{
  "n_layer": 13,
  "d_model": 128,
  "n_head": 4,
  "n_kv_head": 4,
  "head_dim": 32,
  "d_mlp": 320,
  "vocab_size": 3031,
  "activation": "swiglu",
  "norm": "rmsnorm",
  "norm_place": "pre",
  "norm_eps": 1e-06,
  "positions": "rope",
  "rope_base": 10000.0,
  "rope_fraction": 1.0,
  "qk_norm": false,
  "attn_scale": 0.177,
  "bias": "none",
  "tie_embeddings": false,
  "parallel_block": false,
  "init": "uniform",
  "init_std_qkv": 0.0414,
  "init_std_o": 0.0,
  "init_std_up": 0.0414,
  "init_std_down": 0.0,
  "init_mimetic": 0.5,
  "optimizer": "soap_variant",
  "lr": 0.0061,
  "beta1": 0.95,
  "beta2": 0.99,
  "weight_decay": 0.039,
  "lr_head": 0.00958,
  "warmup_steps": 200,
  "schedule": "wsd",
  "decay_fraction": 0.736,
  "decay_shape": "linear",
  "final_lr_fraction": 0.05,
  "batch_tokens": 32768,
  "seq_len": 1024,
  "doc_mask": true,
  "train_tokens": 179600000,
  "steps": 5481,
  "dataset": "wikipedia_en"
}
Each number is 128 + 32 x the weight over its row's rms, rounded and kept within 0 to 255. Layers, rows and columns count from 0. The size above them is the row's rms in percent of the matrix's.

# layer 7 attention value, 128x128, rms 0.206, rows 63-83, columns 0-63
size [ 87  90 107 114  91  96  74  93  98  93  90  88 105  92  95  95 106  90 102 104 101]
[[ 32 128  85  98  77 154 210 148  55 142 114  65 187  94 111 127 172  91 164 147 109 140 169 162 126 139  80 125 130  86 131 137  94 107 100 137 117  52 157 148 158 105  53 132 101 151 125 122 102  91  92 128  99 113  99 120 142 126 115 159 121 140 151  73]
 [125 129 173 143 151  69 105 108 144  88 165  85 211 144  83 138  83 183 127 158 119 155 128 173 144 136  97 148 103 145 137 151 132 154 154  86  97 168 111 117  96 158 153  57 101 125 142 157  99 165 126 115 140 153 160 106  45  57 113 114 107 115 160 145]
 [154 163 214 174 135 129 183 154 129 110  77 201 149 100 132 129  96 189  99 172 107 110  82 188 130 123 134  73  73  85 139 159 150 106 101 107 124 137 109 134 122 142 148 165 143 171 139  95 116 159 155 160 166 162  95 132  84 177 180 168 154 112  87 150]
 [ 81 138  68  89 114 135 129  97 130 168 116  92 125 158 137 149  94 138 158 154  87 116 169 100 109 201 113 135 104 145 188 110  98 165 119 150 164  64 131 156 133 130 115  93 100 125 137  88 145 151  59 151  38 124  98  68 133 101 162 121 113  56  84 104]
 [167 178 176  92 130  84 175 132 132 120 149  96 127 173 156 158  92 118 112 138 135 111 186  93 189 106 106 153 136 157 109 143 181 114 205 121 133 189 119 112 128  91 177  82 139 102  88 133 118 142 167 116 129 109 127  75 105 159 148 177 119 131 132 129]
 [ 92 129  66 162 180 127 123 171 155 113 147 137 172 105 161  81   0 150 134 111 131 154 168 104  84 144  96 161 139 112  92 146 194 105 202 161 111 123 158  94 105  75 137 106 109 157 151 138 113 108 198 131 135  74 185 137 128 100  97  93 136 157 157  87]
 [107 148 119  80 104 117 165 140 120 160 151 173  94 197  79  85 126 162 155 136 132 140  94 106 133 102 198 160 116 107 132 116 201 126 158 124 143 152 165 173 104 124  91 139 154 134  91 192 136 128 117 157  67 151 139 125  95 128  14 111 139 156 140 114]
 [139 137 106 152 197 156  80 125 158 116 168  63 146 175 146 137 130  93  91  73 150  84  94 189 147 103  63 141 102 152 133 112 139 123 162 144 177 124 101  86 125  72 126  81 125 112  89  98 169 144  76 113 121  98 106  94 127 124 181 146 169 128 123  78]
 [157  90  97  94 122 104 120 126 144 125 152  67 135 155 182 135 126 125  95 105 114 138 152 118 144 161 111 152  73 103 105 132 129  83 125 100 210  83 169 126 137 146 148  97 128 145 126 159 148 170 166 106  98 115 109 114 145 125 158  82  82  71 122 124]
 [114 113 101  93 113 146 119  90 105  97 124 202 105 125 106 111 123 167 125 175 130 159 117 140 141 156  96 147 149 136 163 168 154 105  83 197 154 134  96 142  84  56 114 119 174  83 175 161 170 116 133  97  95 150 140 143 157 103 203  69 101  50 136 154]
 [106 112 128 122 138 163 119 153  49 182 137 164 141  70 129 146 207 153 111  85 114 106 135 134 164 141 150 138 152 157 111 120 102 108 101  84 150  96 156 160 131 173  99 111 118 108 177 136  96 112 147 117  63 183  75 119 180 153 126 111 113 176 108  62]
 [ 70 128 129  31 134 178 180 120 117 118 118 178 152  87  86 130 159 164 151 179 107 187 112  71 147 126 105 105 125  90 135 139 141 186  97 128 157  73 160  90 124 119 130  85 144 144 109  99 154 149 134 106 119 123  97 162  77 146 102 120  80 122 168 114]
 [156 150 152 147  83 163 133 122 107 184 115 176  94  69 155 135  50 134 121 116 182 101 133  97  70 105  99 151 158 138 137 132 170  95 179 136 152 176 120 116  83 155 165 124 121 153 117 194 121 121 120  65 106 173 159  67 169  80 112 119 130 131 114 187]
 [143 135 137 134 149 148  98  76 200 128 169  93 136 113 131  97 107 166  89 123 121  22 107 112  93  71 136 130 125 103 120 150  88 126 138 155 109 142 186  92 161 115 160 167 112 120 111 110 113 130  89 141 105 110  88  83 105 108 149  83 135 152 135 109]
 [165  30 116 130 145 100 144 133  81 139  65 171 103 149 162 114 108 185 127 152 101 152 134 125  93 143 120 151 152 122 127 137 166  78 158 138  61 124 137 157 167 164  81 134 144  89 126 127  93 116  38 107 133 156  88 160 159 124 165 158 112 110 118 129]
 [153 101 125 125 140 153 144 139 138 155 179 118 189  88 142 170 117  85  78 104 128 136 120  76 130 120 122 195  88 164 102  70 119 169 165 165 175 123 148 169  77  93 105  82 112 145 142 138 169 146  73 106 129 104 134 100 119  98 115 192 136 111 151  87]
 [103 148 128 156  87 122 147 105  98 169 138  65 149 128 125 100  78 162 143  97 154 143 172  83  89 129 130  72 105 196 160 173 144 119 156 120 154  90 122  89 134 109 113 181 152  97 100 165 134 148  56  79  63 129 172  99 139  99 104 108 113 147 128 118]
 [137 164  40  49  89 132 132  70  88 195 157 149 129 177 147 178  97 155  98 115 179  96 176 104  98 124 136  90 162 183 144  84  87 151 122 101 145 112 129 164 136 139 115 150 135  78 117 169 179 158 172 101  38 126 133 107 138 157  77 152 194  97 117 113]
 [135 103 134 132 180 112 131 151 124 176  35 125 148 164  90  65 195  88 122 156 134 129 131 124 171 132 117  92 138 150 132 156 117 135  41  85 103 115 103  96 110 152 136 188 183 119 138 106 113 106 173 183 177 136  98 168 167 159 120 173 149 150 103 111]
 [124 122 167 177 122 118 145 111 168 116 114  77 122  89  72 131 167 134 156 101 151 118  65 102 109 101 120 136 118 123 190 132 112 120 120 101 129  78 137  94 106 156 125 177 147 181 139 156  88 173  87 152 165 153 133 163 117 131  53 117 171 163 127 166]
 [139 129 134 149 107 184 128 146  65 121 118 117  68 135 128 114 154  64 102 140 132 124  88 141 111 170 113 111 113 158 155 168 130  92  84  82 153 153 150 112  82 165 154 156 156 113 108 123 106  91 131 120 169 123  88 188 105 159 102 149  91 136 148 130]]
# layer 7 attention output (transposed), 128x128, rms 0.175, rows 63-82, columns 0-63
size [ 97 107 108 123 101 109  93 102 104 100 105  92 114 102 101 105 113  98 103 111]
[[110 138 134 163 163 149 171  62 194 147 109 146 189 161 149  98 146 169  81 116 115 125 101 126  95 108  73  85 134 140 189 137 146  36 133 128  72 133 118 190 125 135 117 133  81 134  74 160 141 143 124  86 149 112 119 134 125  82 157 115  64 186 112 151]
 [154 112  88 165 106 156 169 146  87 133 170 185  58 110 138 160 123 115  72 107 142 164 127 122 118  74 152 109 167 144 171 136 157 174 136 143  81  91 155 128 142  99 162 138 198 140 136 111 118  61 136 172  77 124 155 154 157 140 107 125 155 138 104  58]
 [191 135  70 189  88  65  97 147 142 141 177 107  78 126 127 136 189 121 110  49 228 135 137 153  86  64 143 146 125 115 115  87  90 137 104 142 151 129 130 140  92 107 158 171  91 126 155 155 143 138 105 141 116 129 124  98  99 132  91 136  83 131  91 180]
 [104  83 167  85  84 109 112 174 109 124 140 101 129 134  68 159 155  60 137 187 141 179 180 174 104 126 105 123 153 147  70 145 183 123 120  67 158 169 185  72 171 120 190 118 150 139 144 161 123 130 182 155 150 117 126 141  89 110 135 132 119 121 154  84]
 [ 96 140 116 128 165 120  79  89 125 157 134 109 126  64  86 108 124 170 194  93 123 184 128 154 113 110 112 194 120 114 167 109 127 150 127 187 106  88 147 102 175 125 119  90 147 158 133 145  89 139  94  93 111 136 149 160 163 135 108 129 178 163 144 181]
 [ 67 201 127 165 102 137 141  97  52  64  83 127 167  95 102 129  87 130 124 103 103 135 114 103 146 121  94 131 108 123 145 136 110 160 168 131  93 127 158 140 119 110 158 108  98 154 112 131  89  76 115 158 162 183  96 134 214 118 144 149 134  96 130 157]
 [150 135 140 185 122 126 178 175 112  89 148  95  88 176 116 158 140 159 133  97 130 138 112  95 118 149 126  88  71 138 105 193  81 121 122 145 114  55 184 118 103 144  70 131 203 114 200 120 114 150 124  88 179 168 122 125 153 104 135 187 144 123 125 110]
 [143 100 148 123  68 104 141 148 177 132 117 154 130 190  74 103 105 176 160 144  97 172 124 115 117 131 189  82 121 175 133 179 116 137 162 151 108 157  94 144 186 133 129 113 159  71  63  42 126 134 139 126  90 143 108 165  75  98 129  95 107  84 103 111]
 [163 124 146 163 151 127 119 134 128 140 150  77 103 114  82  88  77  99 170 160 152 121 197 151 175 116  87 119 243 122  82 103 191 164 134 101 200 178 146 105 197 120 180  80 113 128 144 156  91 121 133 126 115 135  99 135 137 167 114 130 160  86 161  87]
 [112  67 132 142 110 153 130 190 121 120 105 129 101 105  81 144 147  96 137 105 183  75 175 120 109 147 147 132 162 140 104 128 141 151 111  86 159  85 193  69 124 140 165 119 110  86  90 166 121 137  97 107 151 118 161 156 129 146 124 138 131 100 190 138]
 [129 132 163 162  98 131 133 176 137  84  64 143 140 132 148 160 113 141 134 128 131  93 125 115 120 130 139 147 132  94 151  76  91 142 140 107 129 174  72  43 129 175 135 169 163 113 134 149 145 198 137  91 155  75 147  58 168 132 123 136 130 135 195 227]
 [151 147 163 140 182  85 119 168  68 119 154  70 110 148 136 135 108 100 163 150 147 149 173 156 127 117 152  78  99 147  92 124 156 122 115 143 148 164  83 118 124 142 138 120 109 129 188 159 157 106  80 162 183 124 147 136 212 100  86 148 142 120 200 130]
 [ 96 141  43 150 146 102  96 107 133 136 175 221 142 117 117  94 180 124 123 117 105 163 126 133 160 135 136  99  91 150 144 122 155 181 114 184 125 161 131  99  94 193  97 140 156 108 149  83 102 127  90 186 166 162 164  41  83 141 133 175 132 148 173 143]
 [144  86 107 125 165 129 154 134  82 139  98 156  89 187 126 169 157 157 176 176  87 116  80 159 125 150  48 154 123 155 130 124 197  71 121 147 154  89 124 146  82 128 121  93 102 103 143 128  65 121 128 158 143 102 150  62 106 168 173 103  64 105 149  97]
 [ 60 118 149  96 169 157 143 119 125  87  71  85 125  96 140 160 147 124 118 141 147 133 128 162 117 108 167 176 135 137 156 142 120 166 170 156 133 140 174 103 179 143 117 149  98  53 159 121 126 164 170 123  73 124 146 147  92 179 127  95 126 123  86 111]
 [110 153 136 122 104 130 174 116  78 110 166 100  73 117 146  34 103 205 126  92 131 123 144 157 150 119 160 100  85 126 159 145  99 109  80 119 158 135  83  77 146 130 200 133 114  81 134 129  76 129 195 145 130 122 116 130 134 122  94 111 141 139 143 133]
 [ 91 129 181  77 119 134 163 163 131 144 136 106 123 202  77 137 138  99 196 130 115  99  83 132 173 154 146 112 116 112 101 163 135 126 164 179 128 150 155 111 137 142 111  75 189 153 146 131 135 125  76 136 159 184 129  90 106 116 113 106  63 173  96 116]
 [131 147 214 130  91 154 153 137 166 105 129 144 113 129 119  99 121  99 147 125 133 102 101 115 142 176 153 217 130 113 120 120  87 127  86 125 104 123 136  95 177 126  98 114 171 155 141 100  68 140 107 123 153 155  72  91  64 146 138 173 172  87 137  90]
 [137 144 181 132 161 108 133 101 172 102 191 149 140 140  75 173 114 106 115  64 158  80  77 158 115  89 119  88 180 111 113 123 138  68 190 131  82 160  78 166 122  94 111 155 111 135 105 148 132 156 125  93 149 107 147 112 133 110 153 146  90 163 132 149]
 [170 161 104 113 156 116  73 173  98 149  81 158  88 124 184 144  74  83 116  98 156 156 152  94 163 130 195 148  99  96  73 132  72 146 156 130 117 161 112 169  84 167  86 153  70 140 158 116 160 155 138 141 147 109 125 155 152 112 168 102 113  86 146 142]]
# layer 7 attention query, 128x128, rms 0.184, rows 64-95, columns 0-63
size [ 86  90  89  89 112 105  93  97  95 102 117  87 102  95 105 106  85  74  83  93  85 123 101  94 115 110 107 115 112 106 107 117]
[[111 115 154 192 142 163 105 113 144 190 106 131 185  82 172  97 115 136 173 165 149 162 157 143  85  85 103 151 102 163 131 173 183 156 111  93 142 189 140 171 152  74  82 125 111 169 101 149  67 131 146 161 113 104 127 141  92 137 133  98 152 133 116 120]
 [174 113 116 107 136  90 127 216  99 100 164 146  51 185 141 135 133  80 117 152 141 102 112 123 155 178 121 170 124 110 110 123  72  96 156 155 162  75 106  90 135 148 153 126 147  97 164 104 144  82 131  62 178 122 110 114 155 103 165 133 123 151 154 111]
 [173 143 112 125 109 143 159 119 185 142  87 163 220  88 135  98 163 167  85 142 177 101 112 111  99 118 155 108 163 201 126 130 151 114 110  71  95 126 179 102 151  95 141 159 156 187 117 100 194 118 188 155  98 148  90 136 138 176 121 172 128 121 129 172]
 [ 79 136 127 179  88 137 153  92  92 116 114 125  43 191 136 139 105  97 113 108 107 129 124  92 127  99 145 130 134  82 143 135  91 171  88 124  64  72 111  98 121  89  86  88 121  86 161 127 139 141  68 141 113 114 116 171 142 144  74 158 176 149 160  96]
 [142 120 130 107  65 108 133 228 147 124 156 148 162 139 186  95  98  69 106 123 126  59  66  79 153 108  93 123 124  92 177 138 103 146 140 142 132 117 100 132 134 179 124 134 171  99 158 185 114 143 193  71 127 155 163  86 176 100 172 121 130 101 150 189]
 [ 94 138 149 153  88 148 130  89  96  86 131 134 161 125  93 107 155 116 166 135 192 162 148 174  96 206  75 181 139 162 161 114 119 109 131 107 160 145 158  70 172 181 154 174 142 108 119 196  96 154 100 104 145  80  92 166 121  77 146  73 102 176 103 109]
 [148  99 125 185 120 100  68 162 113 154 154 107  31 108 135 120 149 158 151 127 142 161 138 170  87  94 143  91 166 152  98 164 111 162 194 168 149 139 144 144 167 117 107 162  84 120 144 123  91  90 185  65 147 108 154 100 134 146 186 106 217  94 136 113]
 [126 122 141  61 174 107 129 132 107 140 147 186 138 168 176 110 149 200 120 133 157 101  62 150 121 124  77 156 163 171 137 116 116  96 127 166  98 100 128 140 166 138 139 139 145  63  97 158  81  94 139 132 121 146 148 125 121 172 116 120  92 106 180 107]
 [118 123 197  89  79  72 147 199 108 134 125 122 117 155 138 149 116 101  71 160  82 172 100 133 125 185 194  97 145 134  99 162 150 186 129 172 136 128 171 108 111  65 179 129 103  62 164 125 118 169 113 141 122 137 127 173  90 169 131 120 103  72 162 122]
 [121 133 149  91 142 115 112 125 146 121  34 192 100 142 185 144 132 149  91  98 152 161 132 149  89  97  79  87  96 180 149 159 155 116 130 131 120 147 122 126 133 136 161 116 154 133 147 134  99 136 156 109 115 154 168 137 161 120 168 119  24 176 121 108]
 [ 90 141 116  88 139 130 136 169  91 155 124 188 149  78 104 118  88 149 163 132  96 132 168 147  92 140 159 114 147 122  92 177 121 100 153 125 153 172  89 153 119 137 134 120 117 110 151  85 110  69 113 121 145 133 102 137 153 183 112 114 198  83 180 135]
 [116 100 144 110 153 142 156 147 109  96 111 211 109 136  96 129 136  97  91 180 121  86 110 101  91 198 133 119 151 121 160 125 113 104  66  98 110 156 148 109 171 154 171 155 180 109 168  95  88  53 176 121 188 148 148  95 155 142 110 125  76 182 128 139]
 [139 109 101 111 125  99 105 136 146 150 116 160  79 110 125 147 116 201 165 109 114 139 115 175 151 119 167 108 104  94 116 119 110 144 119 182 114 107 155 172  89 188 130 123 226 207 135 136 105 149 117 125 157 126 180  95 120 176 160  93 165 118 136 116]
 [ 45 111 193 167  48  86 125  99 147 153  94 137 106  92  82 148 114 134 167 130 162 174 101  95  56 115 146 136 176  50 103 100 191 179 148 112 101 122 176  87  93 153 141 127  86  56 178 123 117 121 124 160 114 112 174 145 100 127 144 150 124 113  79 123]
 [ 68 122 181 126 123 163  99 153  97 191 115 121 159 112 124 105 137 101 118 125 127 142 159 135 190 117 171 107 111 147 156 163 133 121 145 158 132 155 104 108 149 116 108 178  98  71 130  85 167 130  67 134 114 135 109  81 107 110 140 112 221 122 142  82]
 [190 150 165  84 120 141 111 118  90 166  79 168 119  86  91 165 161 149 107 153  94 104 190 166 149 179 149 150 151 111 131  77 140 169 151  61 122 132 172 148 138 116 120 102 141 149 127 137 116 127 100 106  87 126 131 110 139  68 160  92  77  84 112 100]
 [133 215 134 122  75 177 144 134  96 146 100 110 151 118 135  67 156 183 138 143 146 106 134 134 118  96 157 143 118 149 168 160 178  69 104  83  75 143 111 153  98  46 103 155 156 169  97 109 170 134 150 138 136 147  86 116 104 173 122 183  74 150  95 135]
 [ 99  78  79 175 111 129 152 142 133 110 155 161 143 127 195 134  79 103 184 101 145 175 116 111 110 125 110 158 107  66  54 130 124 188 145 120 141 159 113 167 168 179 109  98 173 104 113 149 134  86 105 146 175 112 158 176 187 110 150  73  97  42 111 108]
 [149 113 174  84 169 102 109 175 144 142 138 164 105 170 114 154 104 128  95 143 135 108  89 141 149 171 163 141 178 168 162 108 114 132 177 180 127  66 140  87  93 108 101 142 124 131 132 105  83 162 129  56 145 133 131 127 119 153 121 122 149 137 139  91]
 [125 133 138 146 107 200 193 128 125  89 146 129 151 100 101 162 104 100 157 125 124 147 152  86 126 111 122  93  98  93 116  99 127 190  79  66 136 196  76 154 134 152  74 107 160 132 101 125 109 122 109 192 128 121 134 171 160  98 111 130 136 118 102 136]
 [142 115 156 124 153 126 119 157 172  94 195 137 149 107 139 111  58 161 151 183 131 112 110  68 193 146 129 158 162 100  64 112 136 131 190 136 195 168  68 128 143 206 138 156 162 159  74 108 159 132 178 101 139 150 161 122  79 124 149  95 137 111 107  68]
 [ 77 153 124 160 152 134 151  78 168 116  77 137 191  66  81 113  85 131 120 118 155 128 176 131 157  99 158 121 129 157 133 168 128 150 105  52 101 148 163 143 176 115 125 151  88 145 146 106 201  71 170 145 107 184 151 132 103  67  99 100 143 102  78 116]
 [119 119 158 125 119  94  92 147 136 169 143  94 142 118 111 162 168 130 120 132 147 101 145 112  59 212 128 133 151 182 116 132  76 165 108 144 118 159 127 137  82  60 145 141 160  87 141  83 108  82  83 205 142 159  90 128 119  76 127 144  73 149 142  82]
 [145  47 123 116 102 102 212 150 158 123 103 159  84 206 170 132 121 123 171 108 138 182 102 123 105 150  66 147 101  99 182 107 124 134 121 137 126 128 113  92 127 147 105  91 195 108 115 123 164 128 129 152 137  91 117 182 144 106  80 160 126 152 129 155]
 [140 128 123 192  60 136 187 148 129  91 143  61 117 133 177 140 120  79 142 122 172  71 156  85 142 162  83 115 128 114 143  72 150 194 132 100 134 134  43  84 150 136 145 134 127  94 143 143  84 154  98 121 144  90  84  92 120 155 195 124  95 171  39 166]
 [115  96 179 127 105  86 159 189 152 172 114 135 123 121 146 105 122 152 116 153  47 138 144 111 144 109 127 113 148 123 124 111 180 137 149 110 173 147 120 183 133  75 149 164 104  52 141 131 140  90 194  93 106  59 149 134 173 138 141 117  96 116 140 163]
 [128 128 138 174 126 118 116 124 127 108 121 110 109 139 147 129 103  93 135 140 150 203  82 165 135 167 168  94 183 120 116 152  94 109 163 171 133 157 120 188  75 115 144  87 153 153 133 121 152  65  30 103 128 114 127 178 160 107 155 108 144 184 205 119]
 [134 133 137 142 179 169 109  81 127 112 115 231 139  97 137 134 133 160 125 103 136 134 125 148 115 141  96 151 136 166 124 168 139  81 148 146 119 175 100 118 134 184 120 110 167  96 139  88 179  91 129 161 141 135 188 147 148 176 171 134 119 154 214 148]
 [ 80 141  98 122 120 143 124  96  90 122 130 135 138 115 123 106 151 139 136 118 158 118 147 105 134 104 159 118 142 111 130 165 178 111  99  87 170 145  87 163 134  55  71 102 123 162 138 149 172 128 165 139 138 166 121 119 138 142 137 157 151 165 144 198]
 [177 119 110 110 157 125 140 116 112 183  80  98 131 107 139  97  95 141  95 137 114 100 116 112 137 112 196  97 145 131  88 131 152 144 132  77 118 173 157 151 136 119 135 194 106 122 142 117 160 104 127 110  99 122 155 200  89 101 148 129 130 130  76 180]
 [135  89 129 101 133 110 117 161 160 222 158 139  84 129 141 119 105  87 146 121 132 175 178 103  76 139 171 145 153  69 127 119  83 101 171 111 162 166 133 132 172 113 186 138 157 129 126 178 128 113 205  78 163  87 126 147 213 121  73 132 130 148 121 118]
 [165  86 156 130 142 183 126  90 141  70 136 162 171  98 123 134 168 101 174 148 113 182 148 190  96  86 121 127 142  82  97 130 129 150 139 122 126 151 115 128 183 158 156  95 135 139  95 144 154 121 135 115  64  84 180  95 111 111  83 131 107 118 125 133]]
# layer 7 attention key, 128x128, rms 0.194, rows 64-95, columns 0-63
size [ 66  77  73  85  95  95 103  94  97 103 105 105  93 101 103 108  98  69  76  92  87 100 103  93 107  96 103 100 103 100 100  96]
[[ 91  82 151 105 101 169 141 172 138  88 129 182 153 147  86 137  87 142 124 174 121 129 108 162 123  99 168 163 124 110 158  94  86 121 174 143 145 115  97 139 108 162 153 177 112 161 171 144 115 175  70 124 106  69 149  94 113 163  97 172 135 111 147 109]
 [ 95 147 144  94 138 159 185 173 141 144 189 115 107 121 102 174 180 150  83  92 131 150 161 162 164 111  78 101 139 101 151 116 197 141 118 122  91 109 145 146 174  99 117 105 127 113 138 159 117 101 115 128  86  62 183 118  96 121 109 120 166 145  93 135]
 [100 120  89 145 105 108 176 112 108  86 137 146 110 133 130 122 127 111 182 136 138  98 117 145 109 129 116 114 118 153 126  88 133 147 107  98 100 176 115 146 161 138 114 126 192 110 162 168 138 139 177 121 215 166 120 137 169 160 146  90 133 198 144 159]
 [161 173 155 114 169  95  72 155 126 131 113 130 147 128 119 122 120 110  83 158 127 148 117 105 185 156 164 166 149 126 207 154  88 159 169 184 140 108 102 127  69 171 176 122 102 106 123  91 118 122 108  95  99  46 126 113 126 113 135 168 122  72 229 146]
 [104 111 146  55 128  99 173 155 107 111 145 111 116 122 125 187 105  54 138  69 104 124 130 110 160  72 118 127  62 125 164 152 112 168  94 127 136 162 111 160 108 128 127 177 122 102 212 184  94 113  64 113 153 110 144 163  98  54  83 155 152 119 128 152]
 [ 84 127 141  88 117 168 135 116  88 116 115 164 138  79  90 138 135 169 172 115 105 159 118 137 125 154 127 152 157 118 163 107 121 101 203 168 152 205  86 139 114 137 122 106 190 131  90 178 136 144 171 139 178 138 129 138 185 199 148 123  89 113 122 102]
 [144 113 147 152  74 156 132 158 140 104 143 122 142 139 114 107 136  99 180 113 123 119  97 161 118 113 139 132 143 138 128 101  77 121 216  96  77 106 185 160 161 136 118 188 133 133 175 164  74 132 145  98  79 106 189 128 111  79 109 133  82 104 186 124]
 [121 162 115 119 155 161  54 164 164 101  85 164 153 158 109 113 118 140 123 158 160 118  63 143 175 135  83 100 118 180 104 213  96 137 111 179 138 116 131 126 106 136 104 182 149 109 116  81 132  58 127 132 165 187 145 188 108 167  96  98 146 113 135 142]
 [ 32 124 103 137 107 176 168 144  82  82 148 127 143  64 130 101  58  93 127 156 138 192 121  99 140 127 116  74 153 134 134 111 142  84  68 146 153 147 110  88 130 154 139 100 122 175 174  89 122 140 127  84 189  87 144 157 171  91 134  90  91 167 137 136]
 [126 122 145  75  99 154 187 169 214 172 115 139 191 118 144 111 152 120 155  93 127 112 132 169 112 103  92 125  83 143 131 140 168 146 128 129  82 137 153 165 134  88 132 126  75 101 179 102 153 112 143 103 115 203 102 178  90 169 131 122  87 117  70  88]
 [176 136 218 118 138  82 143 144 140  67 117 128  93 167 160  99 101 165 101 187 108 103 118 197 123 123 137  80 137  86 154 133 123 105 101 167 109 152 114 166 147  95 159 164 129  78 100 173 117 136 145 131 133 199 126 100  95 141 130 164  80 152 165 149]
 [107 124 102 122  70 110 133  65  61 166 116 136 119  94 152 117 112  64 133 150 119 135 120 132 139 115  94 188 114 131 126  63  91 144 118  84 122 165 120 139 134 171 168  54 153  71  32 153 114 112 158  84 166  90 127  75 152 151 188 152 200 164 103 109]
 [185 158 121 140 159 186 163 105 169 140 104 159 135 154 113 127 176 141 106 112 125  86 130 150 132 151 105 115 150 139  99 143 114 133 108 100 114 150 121 109 162 174 129 117 200 177 142 103 141 138 106 114 116 160 129 104 131 172 106 198 164  97 113 191]
 [ 75 136 150 118 130 148 109  69 187 110 110  98 157  94  67 168 151 193  81 101 128 139 101 141 100 135 155  88 161 168  96  67 197 176  91  93 100  94 163  94 153 131 117  94  75 111 124 139 101 165 118 121 133 114 170 123 116 134  97 170 170  88  74 166]
 [ 85 157 166 110 140 115  90 136 140 155 152 123 131  90 117 152 130 113 172  87 136 164 173  98 149 128 138 153 135 108  92 155 116  26 146 135 186 124 164 145 161 164 123 188  97 125 186 111 136 169  74 117 107 169  79 142 190 121 112  83 206 124 130 161]
 [146 152 171 102 147 169  93 147 135 125 114 138 157 115 184 132 156 111 140 125 131 118 161 195 132 180 149 105 149  82 105 144 158 198 146 113 127 156 125 170 113 141 131 118 146 142 127 116 127  77  93 102 140 131 165 212 139 120 122 120 132  82  67 150]
 [156  96  88 187 125 108  42  93  93 175  39 127 154 104 150  67  51 130 165 155 120 124 140 113 135 143  99 100 115 141 147 122 117  96 144 130 101 161 102 101  90 144 168 181 112 147 126 103 115 146 137 143 120 101 111 144 146  86 192 156 106 138 106 121]
 [ 93 168 197  92  96 125  84 126 156 167 187  88 160 170 125 126 114 105 104 138 102 118  93 178 106 132 172 166 156 147 123 145 153  97 199  92 157  67 135 138 105 121 139 160 110 157 138 135 136 178  51  93  68 111 151  98  93 100 118 163 133  89 101  50]
 [151 108 145  62 115 169 185 177 174  90 172 137 111 145 132  76 152 116 145 101 110 136 130 121 172  97 104 163 133  93 125 122  90 134  74 112 144 114 153 152 126 162 109 123 157 128 148 168  84 152 151 132 175 149 103 173  88  78  87  97 134 149 122 175]
 [106 139  72 174 148 108  72  75 140 117  95 156 126  89  77 192  88 131 134 185 108 118 143  62  85 154 136 135 137 184 118 131 110 114 100 137 146 107 115 133 135 153 150  96  78 173  96  48 139 148 179  94 162 149  95 156 140 181 152 107 110  94 113  68]
 [158  94 121  86 155 135 133 153  83 154 124 111 114 107 154  85  61  97  89 134 180 164 175 116 184 136 137 106 121 122  71 156 130 106 152 178 156 143 109 138 134 128 166 120 107 110 112 112  87  57 149 140 125 112 128  99 127  74 141 143 129  75 120 179]
 [100 116 100  87  63  76 203 150 106 172 152 153 174 149 161 139 116 108 140 119 180 133 162  42 162 150 143 149 148 148 118 152  85 147 163 160 176  82 126 101 140  51 115  48 140 112  84 189 163  87 130 150 141  86 135  83 163 101 142 123 173 150  72 121]
 [118 129 169 133  95  95 131  69 156 163  62 150 125 171 137 174 127 106 121 166 107 130 100 176  94 181 118 110 144 129 123 101  99 184  97 163 115 190 148 147 120 110 142  92 147 117 129 152  92 133 103 170 165 135  95 168 149  99 120 163  90 155 178 126]
 [124  74 109 165 125 141 137 121 125 135  69  95  96 127 151 115 105 122 205 126  81 122 125 142 113 142 163 142 132 179 132 130 153 184 135 108  94 142 145 131 147 158 149  95 171 144 124  75  64  99 148 119 164 201 106 168  92 108 108 157  95 116 101 130]
 [149  59  89  84 113 160 206 133 105 143 101  86 164  99 140  93  53 110 126  59 138 110 140 101 129  83 111 128 107 133 153  77  84 161 186 119 119 174 123 178 157 149 119 155 143 141 134 137 100 105 136 115 174  91 156  49 146 105 225 153 175 116 117 156]
 [158  88 133  60 129 122 102 172  64 118 179 137 135 185 112 157 104 157  39 144  86 137 171 134 154 125 112 113  99 152 143 141 237 202 159 111 148 147 150 144 182 117 165 129 143  73 170 161 126 151 107 137  98 142  82 136 103 150 141 162 124 139 207 123]
 [128 163  91 181 126 116 167 133 153  64 106 144 184 165 148 134 183 133  84 137 108 109 125 117 103 210 142 160 141 137 105 149  52 108 127  79  83 153 134 175 100 185 137 149 116  94 124 130 177 122 111 105 126 125  81 106 151 112 154 148 117 123 106  76]
 [135 142 212 152 166 154  96 128 114  78 133 141 121 178 155 107 138  77  80 155  88 179 132 173 171 146 161 161  78 126 126 193 119 126  99 145 159 118 100 141  90 175 171 131 108  46 128  84 138 126 164 110  73 110 148 135 130 154 149 143 182  89 210 113]
 [117 168 173 165 144 122  50 109 144  82  68  77  55 132 115 187  94 175 136 166  55 111 106 144 106  92 150 152 110 125 137  87 154 136 117 186 138 177 156 124 106 117 160  91  85 173 140  84 112 155  78  80 131  86 118 135 111 103 121 105 129 110 203 116]
 [163 143  98 105 143 114  88 111 163 114  93 145 201 133 107  53  61 130 185 112 124 104 113  91 103 106  57 116  93 189 125 169 142 162 147 120  91 115 150 135 107 116 174 162 102 161 158 127  70  88 139  31 121  99 163 127 116  94  89 171  83 139 103 106]
 [ 88 110 157  70  91 160 151 103 132 149 178 110 121  98 142 101 139 135 126 212  63 178 146 196 170 105 114  89 129  99  81 137 145 192 159 133 118 138 168 176  86 167 165 152 160 138 155 127  79 118 115 144  91 120 138 153  88 150  76 185 121 169 119 103]
 [151 122 151  76 116 106 122 119 107  91 126 178  47 163 111 176 112  84 106  97 115  82 131 132  80 133 157 124 142  90 118 181  82 150 121 156 124 172 110 165 171 141 144 180 140 140 122  44 132 152 168 121 100 116 151 185 104 126 154 160 103 115 127 154]]